From a checkpoint of a small transformer trained on Wikipedia.
Architecture: RMSNorm before each block, rotary positions, capped logits.
Training: a variant of Muon for these matrices, 181M tokens, 5521 steps.
Each number is 500 + 40 x the weight over its row's rms, rounded and kept within 0 to 999. Layers, rows and columns count from 0. Numbers have three digits each. The size before them is the row's rms in percent of the matrix's.

# down: layer 5 MLP down (transposed), 704x256, rms 0.158, rows 566-574, columns 0-255
# gate: layer 5 MLP gate, 704x256, rms 0.0826, rows 567-574, columns 0-255
# up: layer 5 MLP up, 704x256, rms 0.0859, rows 567-574, columns 0-255
down566 102:516448471444388522510466509521446507496560492530528473481493565545465517453468500525525533511511522503391548545423479411524483475524497532561538509519509532503533494440530514449495540479476471469493457522559527474436477495525532484549459513515466518450516510542553458534514463488488442474496510502483592579493575586516468504471523504447528476468448511543473477487478502472461508495521566487439564491495517512573585564481444473489461551492475537517502475618504433493563465509530471509433551483491460493535587461493527406472474484531482446519516471441478545538545508492497510466469532491452477543523522515391523536458505413579543509476564425539453535481436569481493479539505513512618510511524481564462521530497590535442445517519499577549485488506502498527464486502499498
gate567 100:513436533524442468553418502433507560432523528471496556562532501487462520420484450427513478484478528507545475482426487480523475488597478506447457524477547539463538527475531541489474427527504526406518449481591459507460505510563557503573523485436532381477513527547443474495529508475436506469468493582491447523524512464513542473579545452533498554526564451547453457444490553475460462512494459497507522554478554469532527494572536500515508517464508416570518500496464524551423527463513480536446496448561507460532456432468461509508494496550538527533502460484499600507490476490468505538522556543475537498435562526585528537512515481477517539515520518464470466503454510470512505528497445465433466559531444513493490478502479491493409549497512512476411458508501520550459539469417521
up567 096:514437553567462483499475486530511530481501581502422437432476491486493521493504495493496556479477499505464455485491549510588532473514484515440498462483504495456579471482487511455463494526509446490557509561499507531501457574409497483546594446496514434530565445557497527494486544498416532562499486450450530488499522514457558517440502449496550455509461495610495457566499530581565580527428491501545510536536547457471512461558499501543537438499541448470387476488458443514452474458459584504463533532481541471452548520470468516444562463498491516493462504509435520501483443498489501457491512467568453516567530562520478468491592498547488440505606492485536499547492474487467559462475532506494516533476466551472437451476561511465473528437483531496500424466465535507480505486542565
down567 101:528420499498507523472504555551504482526535498465464520463487497530478530485487477558540518533539462508538488440463481467451480523454515532532545472494523467529490462464483509472595514458510444545470487503581522553462502431497438508546373545513474570457500451514489467487438486530493492495498474439525482484518458545567474549478464463494436538451500555431484573506542485450520448459547517489515505527593503558450498569563492456509405573478443541514543584527566522561463533560497502517530529450513461566594487497507547454541443486493490487605485490512520440522525512543484482537483598543491527457432504473481491550453494523491524489472407490503519459515499552528513457505473497536449558472483586464479486535506451501436573463507515436539449547512499451474559521471418469
gate568 107:465528441470553531488519513440481520431515548391479537491535547492549511548547520514543486513545497479543445536434497555534454523439406474453436521443565427534608475548501525507534439484508505490474494445511501477403520457504457519488434507557430511526483438466500480524522535510559519503473502448548488492544518454474524458450452438494518546534505528529443550493539506525517540533510489431565509454545510534422509493535544485465463484462487538508566490469467493486495473482559510540517491494468571499464480525499489534501525550520592456534489526484480493499487466487511436486435576430404510538461388550507472514593425486534485496454506446490479501467557494449480435466570459460498496517490456462606501506507490496567449517553479534457523498588464484515473496536521524
up568 104:513448538389520511492538485544530500446428492446520465557512519500418454453529443527482493485498492491498498584520478511408417537458504526519536532512491558453513533508480479518447534505486498502475522497467549501539536493505443471487445501520576507460534549555509563453448509494537491548474436520513492457449509497530505576572555499448479490513492472461467399455506494495428544482492501507573460478449620464429455501439462466516461472421501498499441502449511514497528529467447522516542493538549409531523529517561544482504540523474454528573553465511468555440497534478468522535516482533478540472471537553469485488528508412512561482601455440468601466468488422507506585516522548549532494393502505498480548528472448481508487536506483435503518507453517502512533537547507555
down568 100:473521510430525538497474488508436472553492452483560506404508467439540432511492489482501482528575456506547494475522490461479516399509512454463454515507517487465478574547435522451511498495499580475467529504517508522489471522501454521448474485484477445435450526430529423531510572560453482467469533473501494504527531547482518456491526442536439487499510447443482546534505555547496428471560517499471450474525468491532509532538479473562488515553483455517499504531496486544480492535512414449464555545522542483496559539483485532526503450504574466527499449586469578447564461461523529439365443435560512550602492515543486615502508526457518434579543527544513483505468441459438494528457439455504527515564485511511454472490462472552538452527502495493524501538514493538510498457546418
gate569 103:560471517483513509576518519484499458579477532504512505530481518483530453515486534603516513506551485597503497468512573512562546457422502556519443522563533535443472523523475536450481464527523534457529549536537518454537559485516483555517525499461567500541502517458480513505479485567562450432525425619505490536506531476480512483494480482493485510485426449458538510425567433519474501495455487588482531503524524525487511450445502527509498464460549514584515501472467470464481504437528443524557482479471500472495517421461545554478544479496548477523500522487506470547528469507442606478548522558553447536509481577539521555453516491396461528462538499569518490485574493497542521490558513493545475566509461491523537598537526510427495525488523536477512572490506533515526524374449439
up569 103:555592540476485496471528477418469475463424459533462575553495538470517483535469494541590532530518576474466505526532525485494470450510464429472422485523493494482494570540493469503572545497507463494481522543511541573495470508456500442515530537492518519486546540550510462488489477494535435449568474485509534490530497523531512469457513494473522496486448480519494526484529438499535522465502493598493477550490523501507540503498486451593580465516472500540370493522518438495534555487533514548548412464524493458468497562461451520505528493485559495533432524542548467540447542516445601499485478482543537491547516537524476530608484519438465476484509567536419524475499590518502495481466571472435452587509484452533520540519462516535482555491453447450589518438535537494497543466451567
down569 102:509367478544533464446459504498549474535418540510509487550544506468507470505505442532548520481461508535476492463512434480499478453463501458540521498514565575548479456577451472514568439488534512426518416574477465477560507506525533540567413558599399469430468528511508473460549506473504517596515489625492491491482503378511491484461487570474516527506474497491450515490532498482515514448481454460465499501474506482482485505556482486463473509469478520463508547548505450524422525539554516518508544506415560474506494481528557516467474508447522492490473497475540505581556472558470506510451545561493550502554508489520543500484478518524545483458513455475459533549410543538503496526468507525454553513456514559504487584477526567465586447465484530466491496471488512504528498569482555
gate570 097:465488513572543436518409498561516449457566507524505412453512420506505524477513544482475495488432476560463504522533549506573524501517463557482521578463464468502521509594492452485430538538564480413503537511458467505507466509572496432506504560509571475480595489507577533511447546522446473458467496525478535465510573538430529403472481528452469489466474449505471559489534462483493597485440493499558554504520566428500508451566455459534434462556473412520611498498474453481490422542517534472587526544520492488527527478500503490438486540542532511511491493533504504454453548515458490460536543575473525499542516548502466521493485505481475455560486496459530496517517499502477491603529557514495538499463488521531476444503513515553494490430504526482472550561513491523529554471515524
up570 097:430504478534512476555501503574564505566569502484556504550511517484448496515500557485540411521422509505466565463496492473432474462556498535485457488455524492481497484525433520490522487467467545473481558457594473505507434604494538570524543520507481526507552553497504469521515473521451507437541448498519523451468461486587549449514573515587458527440492519554577533579565492588491526536495485463542434459487502550547516448532535572517533456451526520500498543513557485475507553505497475465500541447510509478442512504476530520484510495551489514495614497539498429502525512508445498450468505553446418463510474424510531544458544445515473482637438504477591473472484499423496527528523460490505552530542501501521513504462572526462522512462431482491483510549506494533479536481489456
down570 101:492527443464499553511565554538552414522512525479527496468523471505487492477495571587509538534485469508445470459394596556492487524464504502547443482474465563432568451483512490469524447569481487494468500548380486516456543557507488474467489498560492429529539570473537561543495470463477459503527486501473518461501478546460469530535528512569412467496463556487499536536470529506497470449509454532435579455497455466453508535495453552535412475439454461538509531543514479468531503496433522452492555550455517558494489455450551451475473575489526560557538462479526513575503572482532506411482534509543493495444450460527454525516509481501521471510479436514435443453502531506455508408512479498514487522547537568561520525486528573430521495540578489532477461506467524474503529505467472
gate571 100:463533482539535490455490532447525482496491567483513510471554505529577538465463542465451485444519512479556524433498538439461523525544454422483491514531509464489510535501519523483506519552508471521448523505572601521478453487446562536501554485536459541477512527541452580470495510539450556535507488462458411503504489469560469530522483524559478462479459577545520439462537541460433471569489512562473438506465524533457507483537448457537499494481497497499454449538416479516470459499528439464570489558480505387478412564509513440425465569450514430561470487518441455440533488494543433432573482489554513516503448515497482567512502500510480479412545416538524477505495511469520446498498501538459449465440462501479426552530487469547558468462527542453449569498508533476486518497446525
up571 099:562527475435503515433482523449478463482507514420520523464511498532500513447480541459412488500478499459443525476475521512494521440530384481557465459411525536485465495446538581471547530454489550468482459447496536499462512530547475479481466490503451505493461496572456500506423459523441526477491470530445461542553575560495512493465514424550524466469489500573578451482554571467462489535501556589521434427463480462515511493517477519496517492467484456474468499429430549576477460479508423499513537505465492460496487481498461546458495572451493458585467490471478478527415534467556585474540484498501533514487496520481530575529461576491464509506448427523499509474517528469481473457454463486479434483441574522494502597469479503499500430377497520463492482544531523510457504512452481
down571 097:535581562577545454521491463574547480510533509492550566498504490581466534484528502536467535509458479440551501507496518527450477529426572526459553578512476581537534441549498489575485507508508433529471472511485445478555509489531529510594456461515480537549499483542456533484516505552457524481499510588469463488475469436498475467450408485473442560509517585460456539485492487478531521458511497456517451487533496427512422497572548532535561489452553480463572513532423541505503471501470590473515491461543470496463523468495448531486480551413564484493475481499524520423528490503509446490575565495516497529501470513509534525443592466540514520490503462545453521465485547490527561457486555481463481431505526472580525488576447460541557544495458481555412504468465489493471525516541537
gate572 102:458508503442455545575471544457463498463504523473534471543462472496490512456486506480532462518477466499477505552509511507491560541543562462494497487485502502452508552481629553433448466581488617529499552463455513493507490407500486484479533490553478538458442456526530524483445539502515468540508489481471522530513502489479489519568482449480531388455525507453521489533490539426469413486523465507487511522605463523516562461541527460472526517475447579485513554454501490482554501502469487471485539518497441516515582462497514508458540472512530512563492457481503417508564542523567527470518554437495516481490454502551474582484524496526401536542553564535486570408456486476437483528510574478507451498542469547530540470432571504572555520484488493505478506478432510462589468418513494
up572 098:507506457478472505484434525463472494486491473533516477450539459522548501499453564470521467548519537539497515527571562539513440519539450469540481419518499427470498536448486516542467500520476595498480515521578510536559546510498524499471503455513494436491490537497471509447427526462461462529478445558480406493451549560496441507478459464432480460443504495503525505564532539539450469588434558461471567511491457572543497479482399551470537482486485452528541550507542493458497518463474533495466497550489413505580497501483495501422499516453569478489597501467422528585446558502509476552544521497462514477502551541490418496492539528468536498532437449472532519490455445534492522472525486472566479468492425572547461461496480524456501533558536515559456541385532486521538508532519564
down572 098:548402440475485475547548503461501555583506469528464440479477546494510480556478478511495544497507500569447518468440438498425565510541489481493510552458459512496473511475432583533503551527492490503449478468483517496467558437530471545459478461520480517482508480495508469491494514458501445476467516500425497498515484540511474500580521484445537433427575496519506480527448471415485499496401510525543485575568417498514471560484485490465408492520535480513471540489557474419490514538527501532586556531462496476479526570453543458477592528521469530536488520548476446482544462480567521522511497460476456497434514535569505496484492445511463509497514456553489447484471471545432432508555460495504439541523518528575524544459564549542485576416581545527474533526449445491557517563541520
gate573 096:440432499507444568474469493469469551506455532453570513495482554528510526496527448535465468452512526477552576528569463438522573515516528555411462474505547508418442462540485538404526584529516490485448419554449519542547499522496411442533478478533501512565535535499533473524427436538484428448570541477439466484479515456455501544489487491497581543462471464479447517515508487514490557497497505453463468492465523460542459486543529567495535427493470555508506420520517464523563503571544454498555497507544506544485525453519397505488476528501441519529557436407520510471474472485561538491474453548501527455470536473475479488491491490514494475479526532481631461465492542480489530475518530501539508508446512455514528484465547449587483478486550534507527456505459479556484554478515561
up573 102:471481509511469465512491550450548550497478551496531489492458506498587485474521494563537491474490532542522526487467488494583474508511460518477612467474509471522477459493574466436449481485505492511479523474565446519497508536488466552450516509527572571551504520478494541485561508526508406468553531471542537539471488553498497494479486477441531515455569505475441493613506412501518407528505499528442511541432499456454519403510482500456503548505430436483495525476595556518473513472562450479466454511473502534473475473514570424493501490593464512575516507520448494542467475479560543544516511512494501527557499554547526521526401490449498544448522402504560540551530471467491521504426470466464530572433448524504402534537518547507482493502469524525495454503474478538555576424519518
down573 107:597537499419481472481421488545496527518517550511550544597597472533570493436444530517526538470501514493504460508504446488457383456512483493534591499536454479474460529515600473472514520555501439504562453481541443473560515448461495529491443472447589604500532565484543457467496534540535461497558531466455449481454527478567500517462488554505537476536542583472486508514495538465460533515523538523432499497392531483546551517567529455479571476500446484460522518510515498497514480503533478486479525573497462520463539476446473585506564481467472425487480527497472512462518434572467486523503433460515479490539523530544506510480504494544472513457548492484503504566514459536486512565567521570483523495492508542533478495537494560504503508467468553491535526568587498487555473503517445
gate574 105:465457589511518624535514521491457501537550535546466555519480491529446477571527483534463478512530454489552550474459544462465562519445510560553467537467451409643510453497530548532474446510532513486535468487476512525524525505579436512449488550526523464539469498447499399511493465474439429508511548507555491503570542466486467531522520471525478476484550543454514541485547484533504494469459455567541539463499412525496481469540474534606428546437507504505478479478565506515551491570492563475481504512469529459458572511521494497553453432549541484552523510516520448565477502520471525449497448523552558531581515458516440533492525565492474550511571492503482469470488434487483514514498463497497508499516567510481476457533482507468452456527562526517571505561480538453570493553488522
up574 101:496497500500488533551494434456532480479492498509477503519618515484504429533487512534466436491480503513510482505530548474501526528499431454501531448520501530490527473438513539507456528423535478552507542503576454545492553523408520547515534514464546518438484524476549560524440500478530492463511484502542486444535514459411497566479507564568475533464571501474477529443535491566471480394521534477521533473428411441465554552515550409473517496510522525508464497524527419578482503556504549478468498480431461573523460525506483440472506447428497474582550512519539531555486617453458456471547545478506436559514480527489480486492584417521518499490514526455515461505474481479500453463508443500564444560443489432502500492500467481495556483487529516467444469454440459518577501506493574
down574 104:457505500595526485464512535401490466446539454497486494424443505486431494606524485480463540468556439529563551503477500511555428574488485491513521551526574487495502477506457482502527531522547482553504520523482542573505513492494523434521465427511465533462457570504433522568537514519536547468477550504474475510558558565435507515506515540449538554444489527473487482477438448564515484451499568474477522464577568501484495524486529474464546428496520475537518515487454515486493496433516520540460542463495532542519476460480489441407512477530523509548425535523530496516510534473474433450454516544509490467416485500522504510507474487513581449468579434515578468496541491504513478540465542493502460462537544450577578533620520460502505461507513448492533487498417474558585531451491521